config.toml
hidden_size = 160
head_dim = 64
intermediate_size = 448
norm = "rmsnorm"
norm_place = "pre"
norm_eps = 1e-05
init_std_down = 0.0
optimizer = "soap_variant"
learning_rate = 0.00324
final_lr_fraction = 0.0
doc_mask = true
Each number is 128 + 24 x the weight over its row's rms, rounded and kept within 0 to 255. Layers, rows and columns count from 0. The size above them is the row's rms in percent of the matrix's.

# layer 8 MLP down (transposed), 448x160, rms 0.0881, rows 423-447, columns 80-159
size [ 96 105  94 100  98  90 100  96 101  88 104 107  95  99  97  93  94  99  88 105 102 102 103  99 100]
[[105 160 115 126 130 106 153  96 145 150 129 129 141 143 106 141 156 144 141 172 153 117 127 150 155 114 128 166 115 113 128 105 146 120 171 118 134 110 106  93 158 150 124 105 123 166  97 141 161 161 153 113 144 169 133 108  86 104 134 192 123 100 116 136 157 116 171 116 148 131 126  80 154  90 128 134 144 136 143 140]
 [126 130 116 105 131 178 120 121 120 147 183 136  87 100 120 145 113 154 107 100 148 140 128 131 143 116  90 117 158 126  89 122 134 154 154 143 109 125 115 136 119 141 130 157 170 171 107 148 124 146 124 135  86 140  92 141 127 141 132 115 165 163 158 135 163 112 152 173 148 137 148 125 126 133  91 137 173 146 107 128]
 [143  96 106 135 121 139 127 140 119  97 126 118 131 122 109 178 107  91  94 159 115 134 134 151 106 156 147 126 147  82 141 171 124 111 103  80 104 141 152 120 110 116 159 185 135 148 114 144 169 155 123 147  90 141 148 136 132 138 126 119  84 106 140  95 119 142 131 102 126 130 127 159 110 128 118 119 170 116 159 153]
 [117 142 133 139 159 116 108 105 134 135 172 156 141 119 100 102  78 144 147 116 181 153 126 103 135 155  85 114 133 125 105 152 142 154 143 156 136 126 134 147 156 116 113 149 119 146 105 129 116 125 154 168 134 119 143 130 108 129 166 129 127  70 190 120  86 163 157 100 176 109 128 115 134  95 135 100 110 174 113 182]
 [101 138 106  90 142 108 102 129 120 127 134 103 163 146 156 124 122  89 119 142 138 122 151 130 108 118 178 169 120 135 121 114 126 131 150 158  75 150  91 130 150 170 138 101 150 168 100  99 119 123 130 116 113 135 104  98 125 125  89 134 142 106  86 111  89 119 103 100 139 145 123 157  97  98 112 126 126 135 107 142]
 [ 95 138 137 147 160 124 106 136 148 125 148 154 158 101 112 139 147 165 126 151  92 103  86 135 139 106 141 132 170  93 164 113 131  95 145 147 119 140 109  96 157 150 125 135 186 118 158 107 107 134  85 133 124 132 172  88  94 120 143 140 113 136 116 149 120 113 107  98 178 108 123 144 140 110 112 116 115 119 127 177]
 [118  86 127 127 148 144 153 136 154  82 159 136 134 148 129 150 136 122 104  94 135 121 147 167 153  90 103 143 165 147 164 132 114 138 152 116 134  96 137 148 128 175 113 134  90 119 120 119 149 156 121 158 126 166 116 114 146 120 153 139 151 134 136 139 149 122 122 161  89 166 142 148 131 208 121  99 109 103 102 164]
 [130 131 126 124 131  61 105 143  99 168 110 160 118 130 127 156 130  91 107 139 142 138 169 128 110 114 141  92  89 182 149 128 124 162 146 169 133 145 107 126 115 143 123 123 123 140 127 129 148 100 140  98 104 121 149  61 165 120 141 142 126 116 151 159 149 152 126  94 103 118 120 121 152 118 145 133 125 159 102  77]
 [135 130 122 142 179 124 111 132 183  99 150 146 118 141 140 138  92 142  95 137 143 129 131 170 140 111 100 100 142 147  82 111 128 148 114 135 111 127 118 139  94 118 127 130 133 163 103 107 113 124 143 145 166  77 124 119 149 135 139 147 121 165 122 114 154 118 162 147 124 121 149 137 140 141 132 100 132 146  60 139]
 [134 137 105 138 117  81 132 129 106 138 113 128 112  97 125 141 144 108 138 144 115 112 106 121 114 131  80 138 146 112 108 131  85 117 152 118 114 116 121 117 123 145 176 169 117 167  95 118 118 112 147 138 100 147 106  97 139 110 122 172  96 134 171 106 128 124 116 124  27 120 108 133 130 114 130 135  91 124 131  95]
 [148 139  76 120 100 134 130 120 114 123 149  99 121 104 133 168 102 100 172 113 130 170 159 140  83 104 118 140 112 122 159 139 142 136 145 145  93 137 102 111 125 139 167 161 141 119  96 126  90 138 103 140 148 143 106  92 127 110 115 111 158 127 115  94 158 132 139 123 126 133 122 143 134 100 110 136 133  94 187 161]
 [164 119 100 117 171 173 136 103 128 113 114 101 112 112  98 118 123 134 140 127 113 118 116 167 135  89 173 142 145 154 148 149 158 145 111  98 144 136 107 130 155  78 141 116  98  82 131 109 120 135 125 133 124 128 100 121 112 163 145 134 135 119  98  80 126 128 132 129  86 166  96 114 155 115 110 197 149 125 118 114]
 [ 73 118 115  86 166 123 124 131 101  84 136 139 139 123 157  99 135 112 115 159 114 119  91  92  93 152 134 162 135 140 142 124 103 119 134  88 109 152 166 119 112 109  98 148 121 103 115 107 140  87 115 114 143 167 135  83 150 160 196 147 119 120 103  94  98 147 122 127 204 155 111 173 112 130 157 126 158 102 134 136]
 [127 136 157 161 134  90 144 143 182 111 140 115 113 105  87 109 110 157 112 109  80 112 111 141 143 135 166 147 116 101 127 117 127 150  89 116  96 101 116 107 122 158 114 154 105 146 172 150 173 144 101 137 115 162 130 149 139 164 148 143 151  90 133 137 156  91  84 118 140 127 146 172 118 101 139 156 109 111 105 121]
 [134 110 126 129 145 125 145 103 109 101 118 165 132 169  96  96 133 124 148 145 129 148  78 123 112 189 128 139 117 109 112 163 143 103 101 101 112 159 187 122 130 144 115 153 136 155  99 109 185 106 180 165 127 149  88  91 110 146 139 119 129 130 135 113 139 118 134 155 125 111 153 124 132 120 149 150 132 145 136 181]
 [104 135 165 109 111 115  99 102 114  90 102 153 134  83 133 119 168 143 109 143 110 106 119 131 135 171 105 128  85 133 114 104 137 141 172  78 141 138 163 124 135 122 143 107 124 157 170 156 177 155 111 129 149 136 111 152 115 118 130 126 167 142 119 123 165 110 197 154 216 148 151  99 117 150 138 113 107 115 153 146]
 [ 82 110  91 147  93 127 142 144 126 106  97 149  95 105 134  77 132 120 123 141 136  92  82  91 138 145  89 128 116 145 117 114 140 102 123 131  80 129 151  93 126 125 131  72 115 129 161 109 109 111 134  76 145 112 126 111 116 166 106  97 142 115 118 155 122 115 104 113 180 140 132 116 118 116 138 124 127 114 127 113]
 [124 127 159 117 108 122 125 136  91 108 116 132  88 130 159 109 143 126 105 145 108 144 125 113 191 121 123 153 147 193 119 175 141 110 116 108 111 120 147 129 110 132 120 137 110 163 113 161 155 136 114 124 163 154 136  86 115 165 137 114 125 163 125 137 120 151 158 132 149  98 144  97 159 176 137 117 136 110 143 125]
 [165  70 104 162 139 134 158 156 154 135 127  97 128 106 140  98 111  90 111 105 117  95 119 114 106 106 148 106 160 136 162 140  99 113 122 119 132 123 116 137 143 133  95 138 111 102  98 125 141 142 173 142 123 133  91 120 117 132 146 120 106 154 134 137  94 120 127 120   0 118 119 164 133 173 136 149  68 138 114 132]
 [140  99 141 121 148  92 155 137 146 114 122 134 130  93 100 119 114 137 128 124 109 175 128 128 149 146 143  92 121  88 104  98 116 135 134 129 105 114 137 120 141 108 154 138 135 134 189 139 156 119 127 142 151 122  94 127  94 122 110 147 162 183 142 132  88 144 131  76 168 126 103 133  86 109 120 129 130 119 109  86]
 [157 152 129 109 152 154 118 131 118 145  98  91 134 147 180 186 111  84 139 103 176 127 128 150 133  83 133 187 143 144 157 129 170  92 159  91 128 150 164 139  96 138  96 116 135 142 147 114 131 118 178 127 124 160 128 125 162 149  91 128 145 103 108 138  91 137 151 149 181 106 128 128 149 141 132 131 112 134  95 114]
 [127 129 148  76 138 116 134 108 115 116 135 145  97 133 163 126 133 106 147 102 149 141 115 105 105  94 123 127  97 113 157 115  91 113 145 168 117 141 159 127 103 108 135 129 145 105  89 161 153  88  90 132  92 116 112 133 133 111 130  90 116 131  90 167 167 105 106 132  84 102  89  96 136 135  94 113 156 121 131 112]
 [ 89 105  96  92 105 124 156  98  97 122 118 136 115 117 102 127 152 108 141 113 158  82  98  97 139 130 143  94 128 106 111 122 111 151 160 116 134 154 131 113 121 135 127 122 154 117 139 127 103 131 116 116 162  91 166  84 149 114 104 151 158 149 110 115 148 145 107  85 128 119 146 148 110 104 141 112 141 191  82 153]
 [ 89 164 100 113 166 141 123 122 118 132 151 129 110 156 110 154 130 122 137 101  97 106 106 118 154 127 144 137 144 137 107  97 139 168 145 109 154 156  92 159 160 144 130 131 158 131 135 141 161 131 134 128 159 118 114 107 158 100 150 110 120 116 151 124 132 146  99  87 152 128 147 149 126 150 138 125 118 147 131 138]
 [ 87 133 128  84 130 116 130 111  87 147 131 153 170  97 120 144  79 128 160 132 150 145 125 117 111 146  93 121 121 155 152 123 139 122 111 117 130  86 142 100 136 153 176 123 142 168 127 148 119 140 184 136 106 135 186 120 138 162 212 116 129 122 168 136  99 102 115  98 109 111 149 163  95 107 140 126 122 121 129 119]]
# layer 8 MLP gate, 448x160, rms 0.133, rows 424-447, columns 80-159
size [106  97 104 103  96 104  97  99  96 105 107  95 104  98  96 110  97  88  97 104  95 100 103 102]
[[136 147 142 128 130  98  71 140 140 115 139 109  95 128 132 107 122 116 131 156 110  91 129 141 126 135 170 111 128  93 115 134 123 142  91 126 128 139 174 141 150 147 105 126  86 145 160 123 154 139 122 142 112 148 123 186 111 124 144 151 100 134 120 139 151 102 102 167 148 165 124 127 119 152  77 130 120 147  91 110]
 [110 123 118 152 128 139 122 144 125 169  96 105 135 167 111 150 159 148 129 110 155  73 131 128 118 152 129 133 171 105 120 112  98 122 120  93  72 141 171 139 127 143  83 125 104 162 126  59 125 116 116 117 169 119 110 100  84 151 145 123 171 126 144 116 137 133 118 120 135 118 160 146 121 100  75 135 171 121 135 123]
 [151 151  88 117 148 120 152 142 118 160 131 125 118 138 137 165 129 119 125 111 122 121 116 139 112  96 178 144 105 173  78 135 135  90 113 128  84 109 110 162 164 130 196  79 133 160 109 108 126 137 114 138 178  95 112 130 154 111 149 129 145 139 125 161 143 109 130 123 169 165  80 127 136 147 150 129  91 148 110 101]
 [164 124 128  99 125 113  91 143 124  95 171 116 119 130  91  84 116 164 154  84 128 149  55 127 137 161 111 105 127 161  79 118 139 113 111 114 141 130 122 142 119 104 104 144 107  94 121 104 131 164 110 109  80  93 111 110 135 135 124 144 125 112 114 128 152 124 138 117 152 157 132 114 159 119 110 127 139 143 142 115]
 [113 133 130 100 113 105  96 117 135 118 101 166 123 106 125 135 133 120 138 122 157 126 109 147 131  87 151 117 111 110 174 125  86 120 128 124 167 146 145 138 151  97 106 109 146  90 145  75  79 103 137 161 122 119 128 104 154 108  84  70 143 109  91 119 162 113 117 131 126 171 114 117 133 127  66 134 104 162 162 140]
 [125 153 140 132 154 150 104 117 126 115 106 119 120 106 125 155 113 113 159 140 143 143 117 139  84 155 138 112 116 100  78 123 138 111 140 135 128 125 101 123 145  80 147 105 146 133 130 149  93 112 180 124 150 133 165 130 125 144  75 110 138 105 128 163 101 107 132 106 146  84 110 153 144 138 107 164  90 142 111 126]
 [128 132 182 124 126 120  99 132 128 113 129 145 131 125 113 155 123 136 153 169 119  64 125 122 153 160 133 124 128 157 160 134 162 141 119 187 125 102 124 139 126 147 124 114 119 134 131 120 123 119 102  59 138 144 132  83 145 133  85 112 108 135  81 109 170 139 118 145 100 145 150 164 133 132 101 104 120 135 161 146]
 [165 133 133 115 116 127  87 107 114 144 113 136 159 132 109 139 157 124  88 130 131 137  71 130 156 144 150  97 146 136  92 159 155  81 150 111 101 106 125 109 136 172 108 148 168 156 139  72 138 191 170 141 102 121  59 138 131 119 126 121 115 134 145 117 104 115 140 153 153 141 108 114 137 127 114 141 155 125 117 131]
 [121 105  99 151 118  96 187 182 123 129 151  97 120 139 178 103 107 166 129 135 124 131 126 143  83 127 122 136 132 133 154 148 128 108 130 107 123 154 125 139 130 138  95 118 153 179 129 173 154 145 124  86 124 103  96 148 146 143 149 132 134 117  98 122 171 155 164 131  92 125 100 110 175 148 141 119 118 140 121 132]
 [125 122 125 103 114 103 113 107 104  95 161 116  95 145 111 159 118 117 122  80 111 138 170 122 111 125 154  73 141 138 135 136 129  88 119 141 143 121 165 117 134 107 139 136 136 106 124 170 106 125 122 119  87  75 129 155 129 119 129 106 135 146  87 109 139 128 139 168 119 125 109 123 183 128 138 155 119 126 136 126]
 [143 138  84 105 162 116 135  97 107 127 111 139 127 129 136 126 119 122 113 140 135 112 131 129 122 114 137 126 152 125  76  89 110 136 169 138 122  99 160 148  83 109  97 178 140 174  89 104  78 101 123 161 100 131 155 145 140 155 147 158  86 120 140 114 118 141 116 117 131 174  99 102 102 105 124  62 125  94 135 133]
 [146 142 154 184 129 128 105 143 144 142  91 157 140 129 139 110 121 135 108  72 108 125 105 154 124 136 104 120 134 147 126  85 121 102 125 149 133 137 110 132 152 111 158 113 131 162 164 112 130 120 127 118 171 118  99 147 141 178 145 112 153 134 141 118 146 113 138 140 163 143 143 153  80 168  73 102  97 119 136 127]
 [ 94  98 136 136 125  81 120 127 132 108 114 146 142 132  88  96 109 116 120 135 123 135  74 135 146 178 154 159 136 131 144 118  81 110 109 139 129 101  85 134 116 156 135 153 114 114 103 124 116 153 111 140 150 166 129  86 157 154 165 114 168 119 127 149 128 167 115 131 120 143 146 136 152 147  87 158 125 162 153 153]
 [132  84 108 145 115 106 156 156 168  82 134 144 136 172 135 116 114 133 131 132 132 139 123 156  92 130 103 132  75 133 127 147 150 160 150 157  71 163 147 116  85 111 112 135 152 123 154 114 158 154 155  95 109 162 117 182  95 124  98 114 105  88 155 111 133 113 150  99 110 137 107 131 147  76  78 130 168 117 129 152]
 [128  93 122 113 130 142 127 135 137 151 191 141 129 139 154 136 109 124 117 145 145 136 133 164 107 174 146 136 131 107 133 108 106 107 150 144 124 118 121 157 140 106 121 146 150  96  98 112 142  79 110 109 107 124 122 161 119 123 144  90 156 134 106 127 119 169  92  74 138 134 105 171 142 143 113 127 168 130 124 128]
 [143 122  99 111 175 113  98 111 142 136 157 147 123 116 106  91 118 115 133 126 103 144 169 127 108 109 178 113 161 111 157 154 146 137  95 124 104 115 143 140 122 162 137 113 105 111 118 163 138  96 149 157 169 183 136 105  87 115 146 155 108 140 149 142 187 128 122 110 161 106 145 127 157  89 162 138 127 143  96 132]
 [111 139  76 102 137  80 148 150  88 137 137 131  99  99 129 124 147 132 129 109 158 117 109  92 100 106 159 124  93 131 133 151 124  96 153 118 152 134 130 146 169 134 157 135  91 122  92 114 100 136 127  97 130 121 161 150 146 132 136 148 130 125 138 100 134 119 139 139 178  76 128 146 144 141 123  78 124 133 133 116]
 [117 102 139 106 138 135 121 113 115  64 115 147  95 178  75 119  98 141 145 127 138 154  80 154 129 120 135 122 116 161 114 131 139 123 119 128 123 187 121 125 123 104 125  99 135 110 126 146 157 141 160 160 126 123 116 149 140 147 136  94 142 104 143 153 138 143 121 125 103 135  93  82 168 134 148 101 143 130 157 126]
 [152 128 117 116 168  84 148 121 141 146 122 127 106 110 116 109  87 161 118  84 133 124 114 116 169 120  97 112 131 183  89 127 154 119 164 127 112 110  88 110 100 166 130 140 128 136  68 133 133 129 144  83 132  99 109 124  98 125 167 163 104 169 132 122 128 156 131 128 135 152 126 142 140 114 135 172 148 139 110 111]
 [181 115 115 106 154 113  95 100  93 170 113 106 105 144 142 162 159 110 126  80 150 140 113 136 149 115 109 121  75 166 126  73 154  96 143  88 146 176 151  81 139 141 107 119 142 156 109 108 122  79  68 152 148 152 135 106 150 136 121 114 141 141 150 151 178 119 113 112 127 119 120 111 100 121 159 139 126 132 131 143]
 [129 142  76 123 146 117 132 105 141 108 110  84  66 123 124 112 156 135 171 162 138  97 170 134  76 170 151 126 127 150 104 128 154 125 174 133  85 132 160 119 115  96 150 146 169 138 116 101 157 114 145 108 106 137 139 111 130 130 114 185 137 114 143 116 150 130 151 144 126 123 107 119 137 133  83  86 124 103 115  99]
 [137 140 156 141 140  71 114 100  98 103 173 110 125 133 128 122 106 124 146 128 111 145 125 106 123 111 141 121 162 122 101 171 146 145 159 163  99 115 160 151 128 116  94 146 156 108 128 130 161 150 155 104 109  96 131 160 145 125  99 128 115 116 140 133  92 135 148 150 134 124 119 119 141 133 181 128 133  99 145  88]
 [127  91 163 113 134 131 125 175 149 121 134  86  80 123 111 132 135 162 131 104 129 108 113 151 125  97 132 155 154 125 110 158 119 149  97 121 141 107 133 135 192 129 106 132 150 120 159  86  97 112 128 108 117  87 137 118 121 163 136 158 129 127 129 152 149 109 119 151 120 120 132 133 128  91 102 150 139 145 142 116]
 [115 136 131  95  82 132 135  99 110 148 132 171 131 127 145 151 133 102 121 166  92 105 112 104  90 138 127 142 128 151 119 113 136 147 146 142 136 105 124 161 104  99 158 115  81 140  60 138 134 117 153 136 127 106 108 103  97 164 147 149  97 113 108 131 135 104 104 132  96 104  66  93 105 125 152 131 160 124 158 137]]
# layer 8 MLP up, 448x160, rms 0.135, rows 424-447, columns 80-159
size [104  95 104 105  91 103  95  98  90 104 107  93  99  97 101  97  97  86 100  92 100 102 104  98]
[[ 72 146 140 153 106 109 138 110 153 151 112 105 130 115  92  70 130 122  95 113 139 141 139  98  86 121 151 103 138 152 142 175  81 138  82 156 149 119 125 130 111 118 114  98  88 186 147 134  87 139 150 103 103 134 108 119 154 126 124 132  98 109 150  79 153 107 188 160 122 117 147 161 121 130  76 137 121 167 137 142]
 [128  89 120  99  86 175 121 114 130 124 119  92 133 132 158 133 108 108  89 134  75 165 158 125 154 104 114 203 114 127 147  82 111 136  85 131 132 166 149 152 122 122 145 136 102 137 109 108 105  97 141 101 150  99 131 154  95 124 130 124 123 162 157 127 130 178 105 109 142  88  85 112 124 121 133  72 133  98 135 115]
 [105  80 122 160 104  87 173 154 139 111  95 144 149 131 128 168  94  90 105 122 144 173 142 121 116 115 116  79 146 105 162 129  89 162 155 114 160 136 141 148 136 134 119 122  78 114 149 118  92  96 142 105 122 159 129 117  94 111 126 117 152 124 168  96 160 157 101 112  83 137 146 160 128 146 136  70 129 125 144 139]
 [118 122 143 114 169 130 163 148  89 114 116 123 160 110 152  94 140  94 149  80 120 130 134 131 126 132 175 113  78 162 148 127 135 123 102 135 127 115 100  99 173 137 107 135 129 144  95 124 116 133 119 131 102  90 114 152 131 176 103 129 149 134 179 138 115 109 136 145 120 116 119 120 124 104 181 111 177 158 128 143]
 [134 124 107 129 173 115 105 131 155 157 158 119 102 152  96 114 150  90 152 136 112 156 142 120 135 147 139 122  97 121 115 124 161 126 117 112  89 155 128  95 110 121 108 117 153 139 155 141 163 157 107 134 118  80 115 168 104 155 115 146 126 138 185 103 119 129 151 121 127 112 137 138 183 105 147  94 129 102 125 125]
 [131  90 128  93  92 122 147  99 134 122 109 110 132 124 161 138 158 152 140  97 133 157  70 133 145 118 138 124 151 155  81 175  92 103 125 162 159 143 104 143 101 101  97 142 160 101 128  96 113 133 115 156 108 127 147 149 118  85  84 134 158  98  78 154 173 123 166 130 162  83 115 114  92 108 141 155 102 144 124  93]
 [138 127 173 118 120 118 106 174 114 143 127 108 149 133 118 132 110  98 149 136 146 129 108 108 125 101 151 172 107 157 136 117 109 150  94 111  90  98 134 140 178 128 110 145 129 156 140 105 136  75 136 135  76 158 104  66 144 113 121 111 187 133 119 143 114 106 102 121 156 166 118 102 118 155 122 132 122 118 126 157]
 [105 105  87 148 104 129 171 105  98 158 110 141 107 135 166 121 133 118 136 114 159 123 137 134 120 125  89 135 134  97 142 134 129 153  74 117 135 124  99 105 185 125 133 118 132 139 132 130 185 129  98  95 119 110 135 126  91 136 104 117  92 142  91 122 119 105 124 121 117  84 135 171 112 108 122 112 110 111 176 122]
 [122 135 123 124 124 147 122 157 100 112 125 157 110 143 129 120 122 111 165 133 132 126 126 142 130 107 106 104 169 105 127 121 129 166  95 116 142 100  89 123 120  94 128 121 166 165 183 135 123 140 123 100 157  97 110 125 136 133 126  71 165 134 139 118 149 141 156 139 130 145 158 138 148 164 123 144 113 106 118 121]
 [127 143  83 118 147  88 114 130 163 110  75 144 153 161 157 106 138 123 126 141 148 120 163 105 122 132 113 117 147  85 114 167 116 101 128 107 107 114 125 167 148  94 161  98 103 114 128 130 109 171 150 121 146 132 134 102 122 126 122 154 135 140 130  91  91 144  92 161 116 135 173 123  65 122 132 129 138  89 117 156]
 [136 106 116 133  90 135 121 122 132 165 136 179 125 127 121 116 111  85 118 130 119 134  77 185 140 136 138 102 131 148 109 127 135 127 171 131 105 120 126 128 101 146  99 154  94 120 102 115 110 124 129 154 160 123 116  80 157 165 131  84  79 169 132 122 139 168 105 142 169 110  71 109 107 128 132 192  94 133 118 130]
 [144 168 123 108 151 127 138 137 145 175 147 139  95 125 146 113 112 113 152 104 147 131 108  97 196  99 144 135  91 142 182 139 129 164 108  91  87 128 149 174 108 117 129 126 133 132 130 142 122 150 147 133 134  89 148 112 133 174 184 139 142 147 158 106 135 144 169 135 172 149 108 155 152  82 163 136 109 111 109 125]
 [160 131 119  76 151 119  94 148 131 126 162 169 111 175 123 124 125 132 118 131 167 134 116  84 137 137  73 148 143 106 106 135 107 100 137  90 122 142 142 147 135 150 160 122 163  67 132 137 132 137 131 100 103 150 143 171 137 139 111 112  98 135 160 139 122 118 161 125 107  86 130  96 120 121 107  85 117 152 133 137]
 [114 120 167 105 114 151 140 116 101 110  88 170 100 106  93 129 113 158  89 145 131 120 129 106 100 118 114  65 103 147  78  79 124 128 101 112 148 108  75 141 108 154 100 158 130 111 130 121 132 126 123 145 112 175 122 148 109 101 120 117 159 122 136 152 110 154 104 110 156 131 124 111 123 137 161  99  86 186 129 147]
 [ 93 133 154  92  87  91 139 125 111 107 119 160 123 132 156 147 113 135 105 138 158 153 163 132 153 130 101 131 145 153 109 137  97 100 100 163 136 166 142 181 139 144 143 116 142 133 164 137 100 151 168 148 139 148 113 128 116 158 130 115  89 107  96 117 124  82 130 129  88 150 119 147 129 120 111 159 109 137 109  85]
 [110 136 109 136 137 138 155 178 145 118 119 123  94 149 164 157  96 145 150 135 148 110 156 116 153 128  96 127  88  98 130 112 123 128 141 102 164 135  94 112 167 124 160 150 144 144  97 127 109 133 104 151 117 188 158  70 132 124 116 130 114 156 131 115  93  79 108 158 119  94 120 122 106  75 168 144 111 129 132 138]
 [145 126  68 138 120 117 109 162 109 147 105  85 147 148 142 131 127 120 153 127 132 117 125 113  80 123 133 125  91 123 131 156 144 122 133 117 110 148 119 133 123  83 118 101 103 114 133 102  98 140  98 123 177 133 128 178 167 154 126  19 167 115  99 136 140 120 105 142 151 149 123 125 142 135 117 131  78 134 136 143]
 [ 78 153 129  82 123 138 117 129  83  91  95 166 122 104 121 183 131 135 121 169 121 169 129 150 114 121 171 124 136 126  92  97 126 173 133 135 102 188  98 118  84 105 155 117 161 138 170 133 136 114 136 105 138 129 105 112 149 123 122 116 103 118 127 127 166 144 165  90 141 155 118  93 106 126  96 122 167  93 106  90]
 [122 104 114 151 137 142 141 103 128 165 134 122 122 151 107 136 109 145 132 155 155 136 140 141 119 159 135 116  85 120 163 122 127 124  95 158  96  82 115 153  78 107 144 115  94 141 114  99 131 142 125 121 138 117 138 164 117 167 141 149 148 131 131 147 132 154 154 106 136 114 111 108 122 102 150 120 148 142 148 163]
 [127  89 131 120 130 124 117 163 121 124 176 112 111 102 120 142 136 172 136 115 145 159 143 157  94  75 155 117 137 146  79 125 124 176 151 138 150 143 147 139 130 112 102 108 134  99 142 127 108 132 151 140 148 145 126 145 111 124 132  93  67 111 142 142 152  91 131 120 173 133 180 136  91 138 114 164 151 139 138 138]
 [116  90 131 121 130 151 117 124 135 118 128 152 110  88 129 106 173 122  93 123 111  96 123  57  88 128 145 139 114 101 164 145 125 128 129  83  91  99 169 114 180  99 145 110  77 161  99 129 143  80 120 160 120 104 118 147 124 127 101 141 132 184 133  81 140 110 141 126 105 150 138 122 108  98  94 102 114 150 147 118]
 [110 102 133 142 158 123 124 162 116 143 153 120 132 131  83 115 135 138 130 129 108 130 169 156 140 124  99 108 142 133 140 107 141 135 125 104 140 129 138  80 140 135 187 116 146 101 112 155  90 138 171 140 126 128 145  94 168  99 107 108 113 160 150 134 106 109 121  97 121 130 118  86  93  73 137 178 147 131 173  95]
 [115 190 178 145 144 104 146 103 142 168 135 132 161 174 140  94  96 135 158 145 137 139 125 127 136 133 102 118 128 108 128 107 112 110 149 136 106 148 144 182 141 110 150 148 154 149  92 145 131 136  91  96 125 126 145 148 115 129 110  97 149 108 103 150 110 127 122 136  92 143 138 149 154 107 123 122 148  96 102 148]
 [109 188 138 133 115 133 104 108  87 138  84 130 109 137 146 109 139 127 134 168 123 139 146 124 162 178 108 123 155  93 162 108 154 150  79  85 146 104 130 144 150 145  95 135 120 155 130  99 115 106 203 127  74 111 166 173 145 181 102 132 167 151 125 135 114 127 133 111 113 175 144 126 108 127 148 121 159 161 129  84]]